Each number is 128 + 24 x the weight over its row's rms, rounded and kept within 0 to 255. Layers, rows and columns count from 0. Numbers have three digits each. The size before them is the row's rms in percent of the matrix's.

# layer 2 MLP gate, 512x384, rms 0.153, rows 479-495, columns 0-127
093:094100135134122110116106103104093123143123136129101184154103115190137158092133191119126130120136144119105128132100090120180133166125151090096043121096139166081152111168119111136162106144133138093142169110142113167133120131081145108133138155120100143133136128128105112110132142145096155152122117115088132140142190143142143143094133143141146136117099129110114138145098127101112121152107
089:133156137181157182112139149128135074146137132069115127113144106149131153124139112120155169112135141134120112148154126109126150148136140122156118148165098132124135176151165168151111087163161117182140165113132151149113132148135195083117104159134148134138141115147173113149149131143107128128124136133116109148135121113117122140141106153073120105134148114130130142164143139115140152120099
098:127149191140131107144147100151148114151077146125122156121165146151094129138129143112104116070114117150115106159160139136105122133148103145125178106136094131104150119113153119163156111150142118115066147105117134141139167137131096123131124143172171123173125145110112149152117160125145110127117143112143133114152112127104132108093121119118082161100149105094108151129105149098147129140085
103:137134140156145133112093130117118120147157098147143100159129154122131131099100096079156130131134131150125135088156132105129101116118106117108121144147134073133119172112122137090095139130131121134150130124105117120135101129160132112116136121130123116141131144112107150096096121104156132167158122147158142134156126120133147152154130128166131146140145113175107130103096138094122105104090
096:090120117097134138101086141151115118114104100133104140125096116103131099131084140119148131128140161132141136122115136148111118115104101112121137122117133128164073182108147131119125119130146161092132134135155127141151104093136118146125141088088192074148110141096102131133157107145129127120115115084140131081119128097117113130104162138132124142110164153115134170145134107147161124107101
106:070119134113135117157128117156137105133117092127093154089096142131087114064108132154098138132076096151137173127082096119133136112121099121127126142116107133135167116148142074164166125113104135152152112109137138105120189157140170116111120121141148115150120128120098121118135109158090144151123143166127118125122162132184094132173141106165150137101159094112124139136123164119117084105149
108:135160145111090145073161135124144091138117105116154148141154152112062119138126129109087173135150139119119120165105126110157158117125133115089124132153135110171137118111156122095126130130130109123114079128129114128106116094146112099091132135140087118114134068171178132098122117132144128138138124164125075143102116167148132129105131143155163136113110113131124127084137143126126124159130
101:114110148147098167123166122167166115131090126112097122135164088112076125131125095107148131100114136126157146139183117099083127097160107125158086148136105167139141107128135120114149122141162144131117144122113157134125116137104106121119160151164129107140126156109138110116121152105160127129130094102145083148106111135100151165152161117137127124153117127120140126096171093123087116125135
107:140136121115114116166180133119155181131121119160172127129117143158150130117111098115127157110111093124149152130109101155148130106161164107121145103110175087107133140149106112122101129118133139126124150063139145139128169146141119139148126057126199093130123125096102148129138101171152138150152123166140119108142131143098132099081140143152128102186129133156097115141088145112140130099097
100:097152152160157142133144123144115065129132115159138137132115117125127105165094143068127128106100123113141114104150131147137100146082132167126132124119100088165126135136121076120145163117110153143172122117123141135184086071168161150201123143130110119118143112163093129083136117149132128146125116174110093111149118128098127132075125142122117102115126151152150102140142125123148121086182
094:115115137133129092116121098065074092140109103155094116124143166138109106126120120115109147135167107122157133156094125144143132123134123100098176142128130116119131112146118113101117098147128121104156146132151129063157118119103143098152139120131118145111103124063107121132104107106140110138163117145148102144109111125160141112137093124142135163144139167080139111106124113125155104135138
102:157155133089163101101134129115084122115121109122129142117099161114106143138177153108105120144189143146127141105170143154161123055149159111127170123133136142133136117123118115138125121109147123126116139157165075129112117167168175121102077124155098126099152155135113147169147120101122114105119137141118108096117144139106142108120133172114144138117137077099101117148139094173145141130129
105:125126159127102118099157176133071150073132093102136167124141104108141161143105115132152133126125150136129155141131110147127119153137147076095115089142130082122142115116086103105154123103131133142100141135083083107111146181110115125120117164103092131133110107135126145097130135136156084158098089104140114070150117170113149135148111086137119102097133153114106146118166144105112120160096
103:156135108135080148154128110145129146184118116121146128084143112125105146112137130130149131113099149162132116152097115096156150126144145121115106140144122178144172072090128123131081095134128140104185105076092140124136156151155155135105103148136148124109109104146092125160108103115110110121077149085164111202097114105128099139131140140088171127114195112155142125177123151105135147129100
100:127101098114091122108100112140135153103158119143099149134147124195120162098150133108106116113130090081130156171154102100112122141090122147140208149155110149099126121117171106141150136136140137150123165150122122097123160146127117101170137143149139141099123119141145149106162128129104131121138132151099113150163081097124151136128111102137117160105135148080122109113108110135101090138112
097:157121098110151136116121153153153116128158186172126147126149100142101132113123112056112133107187161183158157130136104108096125091126136152102103098137144154126136116138118134121073128100109132108132142112159096094121147135095155132095132144151121111127137143101145199105111126117122161098125102135108096148164137111096149116114087087127139158116100161122148123131126113100085129094170
095:115142126102121116144104130094080110127125087155132114124153160116144137109130111094095160128101147133132078091080120109138119119105110158112115104071117167151116138098149126125141141142178152134114080144138088199087116151146090091143127156102120138128136130111117114173112094148164159163111111167086054117151078122148133180104144154093149110161116119109114102101116120131129132158147
# layer 2 MLP up, 512x384, rms 0.16, rows 479-495, columns 0-127
092:099152139128158116168095112118162151125117133158125111135139130077180141144104138090114107124101119074091139118117172138100130140139154133134165107103127143118137087154087100177105170126087111140109121150181140104147132143126120098127147160112133115117119101110155118125130154149110141128145127158132141107083157110141118131133153114119127109105100140103111126103096131155159104145127
087:146111126134125127089158112087112126120122132147116098123099158080136073169107108110096110187149137120118123125163099129155127131129125105082146094129160144122141073136119128120129103112111174092155061115115120086084114110193077122140130121111149147086128122120105090113132148121109081126145121116095093120133107160124155112114119118144134118148106103145115146083102132127091087111171
098:098161130092083151074105141089136116152120156092106128114180131053136161112105112112150109157154149152153116120126160108161138139112093140139133136145117136092108112173104143134104136141122154132178172118153147157108127106136148137117118107122107163157164109121111084110163109114159106121153150090116109138152130099126141133137083127122132133118123147165142183132176140095132128147112
102:146148125158147084124081128121153148118141172103140113138157081127099121155137109107079112113136148135102137137145107116139161166144099126105107159121077122123151104119146108133170147137145107109113162118180114111139164122138165107113118127088152105085110137116131122133139131114095119147071130121137110162128142138131136113100128109121076118168093111130128117127134134140130106155115
095:102123096173125135119168092144143140111135126111097102099079098124094121115161099130136157135105121162144105097151121118121091148100123141115155139184142164100153130128160110137121129123109121160134132105122130143153132187125143132146178159109106135131157100110136128126138105113137163077152103174110162150151151144103161155148152086131107118136125076125119153078133123156130132116095
099:120115134139154142117093140114149090145119159166154137164153124112119126119149149119080112143156129143123123142147125121130166101093136128113132180103121133120115084108129119120105105159135129145125107173124121136114111113121137134074104138153174079121137137113111110120153172107140122147118143150136084160137137126145098107099115117125110162063119124111103126150118170138160131127105
103:112129155111089102082128114105103086155154179118155170146077139109162073129134122133122132075097113095137125116167128162115122111141167143151108111104132135116126136125124112130104129128154142138143130142126159143154088174168145164113092141158122174048130155101133108117140135113134125087141134114125142119148166081150119086118130164119110139129142146111202113107163152113125102118148
096:122146144162085111140129114129184158159141110080114127126124116102129123157084110082072075136115095096124130129155107072123156050125176132092153111117110123104174109117125170094152147151150106117100132146105090130124113174146119120097140129141169106137098150085125117143104150127140152131151110128157130098137092099095146114121135143143121151142103174103097137144118149138107120137109
106:110129156126117137104137099142159115144115139110128097101104092123113092110115156117129135165118068119094150123137136142148133149149115087124102168126093139150119102160112180102136115158107128143174156121139118119108151105176102106138137154090109160156136098145122140139104116131118169109107101110153154119111108143131149137149103076123085134143176151168141137146138109122157126159124
097:129155114143122151109179184159120138141116112104129157112147131108165146134104116125135114076126105108115157105119140120119118192122086152125108147074094152188156132097143135069184124140118145120149124109120110128133136105156128147120140145123123103130119086124106161149109125145128124178107130156089118104145073099106171085106122168131123112080136145146155130145171120133097130112133
090:115138159153123114169108096132136113144150149158138105147179110145153137117159146152158115114082120107103137114136087130165117160105104146152106112118176115102142137119134140139145120147104058128128132107135115091126113087124138150145097124093135135149158123129103136147126129133146132094124141151155160105070123178171142128148116211131117128124127087097146138103105159134166119162144
109:099129176109110104128094125093174153130164100098091141136110141135146140184125119158138137170131124142145119061107101101127145111138149151161152117143126122150138148125135115112130120126166057114174124140138101121130112133118163089126145153106099129142129095156091113162129125087136092100147110137073126141125132154128121117181104113162117142149168149120131119094152150142157115080130
100:114097134199133112114175148149097129121128145111166143156148127144109119157124120145123113129089158140129134149180150149112119175151147087148156179116159125143149172135089157098106092146161116102105115121117107116129125136150185130123180169116119122172116097119173122156128114110136113136123121110122099136084135169132138117108122130133093156099147146115142111112148153110124080118068
099:142141112146091149112136124141149127105153120135146128130119146142127142113108136107158145137120134107152162145135076153120143116177121100118158128137101135149143152167114086142154197148141112096135159143171149170132113119118114122107129096090126180145121155161120107131089100117138147089133139137079135111124114088114172130114169131086117122148113147137119171118127109145140127100107
099:077146102162139123164161181118121110144119149126098094156130118143142113130121126131160134138117147134090115120088148130137123121136095057123159115133136091134097088133096113120133119135153124122074137158140141125122115092106148175070132103072139135125132162136113072118145143119174149143183151084172151128160125133124108065132130149136123105137150158125099125139137141099120114145137
098:124155164159133124130144119162154165110126128110148213118175137096113154144125074122098097146158114132120137111093122132113105137098142148120145105133108137117115138128117120147124086154071118148165101119170155105074109127106146164066109139092064112111129112114079130103165116140130104112135155147166112119134122132177110179147128132155120122092141127121124107118109131143182143143152
092:111126143131086153136107150102081104114106121141126117088100147106143136152138110110103177145104118115134114111109109139165130123119132194107122116113142176174134111129178138115146134126098124157085144120182123141146151155189133119124132171120103116105149111115152109135095123119170116147159159151099105094133106142127150141108155140098111154105134131104128140118124135140119156184116
# layer 2 MLP down (transposed), 512x384, rms 0.148, rows 479-495, columns 0-127
103:130151139176126133159121132104117134116108115116130115125146110159122104104134141095151126098121117133115142124127107120132045128128151109124146133113129165126127111152111128157123129127143086115129146125146157113115166141099153103190122083167070081146145110172100086144159114085102144160091104091122113112153114141117077144068088171132144147126091088100146119120119133135100153132118
099:149086097125142115085130080133104141110128141111149127155166142122124128146155134127106084140142147124124145149127110136132160129122086166077147115138143158106119109121121100099140149109107204096141123105141157132144166126145085133132151124094135125140149154112077159085097151112132140110144147118127114104137132103180181118122094113137125110135114102159139147143080154120141098130149
098:140125119104108146122104102111131140125168077128123106128110108114130072134125077103141089131125117135126136115130134122113186142118146096087164130137116147155109140132103114088103164120179135082127123116097156110154123130115171143147102131148170107118113136146124151134137109114108095146167112168102137106101138132144161163117109109115154105135130144119119147106118161142114137140147
103:132104133098119113086105145114104119154117124118140112119149106139106174138109127121109123148110120141079139118133108133139110135167125150090152150135112125146128044121123168108191132105162111113080150111152129110145180180215138124122108134151100103140104084126110107145145128136178142160077168143158146156116130115125107148129119156081150156072156143134122143092138163145168159160112
099:167092180138155128146072150145135148123142136164136135158134133122092118121139142093128156142097135106104067139126136102127181136117095074138142140161114142147087123120111149139156110122132127153121081081118130122130152150084139167127147147142151081109122094096145135129112141122164113099092131144136145142086146133110140155137145129085119141135124148107095134165092103123132142139101
098:163114120140122121142149148106132097097134145137138107122149128132127154152104149086083117168127122138132153107125132134172130070129116116072100112144138095090121129155117109178120080166087079077115087106141107125133132118123105101171179149132093122150147144152106120098137135137123113141152086141138097113124112142116160137137148152132147116121112112126147109149131121100112153133113
101:090143162144133126121175105121108164118148147130126157126130144128092162158080112105079151118116099112080117169122164117133151108104108107123131146136079133124074133141185142107102151140148115149157129121115088106113083116072151116158146133128116157133128162133138141107080126157157124162099161138100106160173108105115105084119118115105108169129131100099138164130139084093108152136145
109:119141148098116103111140126154120143099103131150104104112113102104141138146119096126161127118152119168138177133155164125120000143129067150115089134093074167123129118088141134119147135083108143127160148101133141085183147137129112129148134136133111132126164128153156148149112107128135115101168086134150128137132146173147113134107136102092105171126170112099118098091192140095101115127132
101:091178110123095129131162111131079163148119126137136148102106141138147150115156144127113113132144180131126127156165169131102081140117159136117093107121110164178095119114144106144115137079141130135105138153165128155168101141088144155075164154160122157163119175107124118106171149087138116087108154082091131148159142137145111140127122089140117120126102166130122160113162119072087159130148
099:124190092096163168084147154140136132119106117142134095133133125103094138147123148096126128123090089082129139120116089166128083113166099162119136116123114124190153158121135167137169106123090135117139075107159092112111156092169117136161130159142104143142103127144116138126129112163140157166128123090107078126156138089099116166131146134124169115132124168101144121122136102094119131101150
096:145108110106101117149193117127117133102134123088140085113125106151144111102142170149121137107099151122132108158097109090131196087115095133104129168143168123126102170123137135088091148131134117075123131123125143105120188133135129115163109121163101108157157133125110105170124087061148114159121109132117155121161124145139094122131142155094164202115155159103135142091148108128117129093123
107:139124088084146076146139139109120136112163094122103138139057112102151177111154139137078151157152119114083093129131109135124133117172150101143131128097138141124095101104087115141100127123132115122153143154106091125107114130135115139089092103086121130140100155116136130127115127153130102118115109135117148107178133143131164164105111119142104105119079093114115150128170148155147126170115
104:139130128097081125121120112166162103150146181135119125139105064130139124129126186105151136155099179099127114120138094124181073076113123106141123151131144087167104117113102121102119099143114114117121113093108102101152148140144118120112119101101105055119116104132134100184144115118118161157115120139101131134123144182160128120094119127097156149135118144136153111082121187154134111130083
100:125130116109137089115136127145112115113185119125096145130125115129121141088130098107117135130090159111106117125140077144118188133122121133145137120168103140154166133108147130130162163188131131167123106158120150131136113145102109151101105116110168113118149104124117140090142142153118093077121153136096104133131112116124119137107137103117154120103149140143074135074125090105137070130137
103:099118129137175126179105140127143124129094113114124122128125123111138130157144117124119111110131100142159100163099128129088125106121120126139114147119135126140148110116125105130107136124095103149097093123111132125162099113175139155125145140140121112132104140116126139147123122118098180162133057143133076128109102118109102163113138113093137131101131127128122150118106110124065168131150
094:134125125114117134138154122118106128123158104113162115128123119127123097048109094141167133111149081149144108150178139113115117097152124153108087137059121103131136135143082115169091133106119142076092139154095135137198121124087123141148104135139125127130142115105131161123121113138116157136132117127097097154132116110085140138109123130084103153126134105123166133125127166127087148112133
093:179149110169100167173145130133132133144141128126115105115164102161082140100167122109129162099142096160153122115097112133112172136139096148133137106134128142144130126141100142088104157124100114113128180167144111134094102140133150118134120144102113142148145115159108163118163113160106143107090132113158118121125130097115093150136110127104168139141123145137157110115097155124170115136125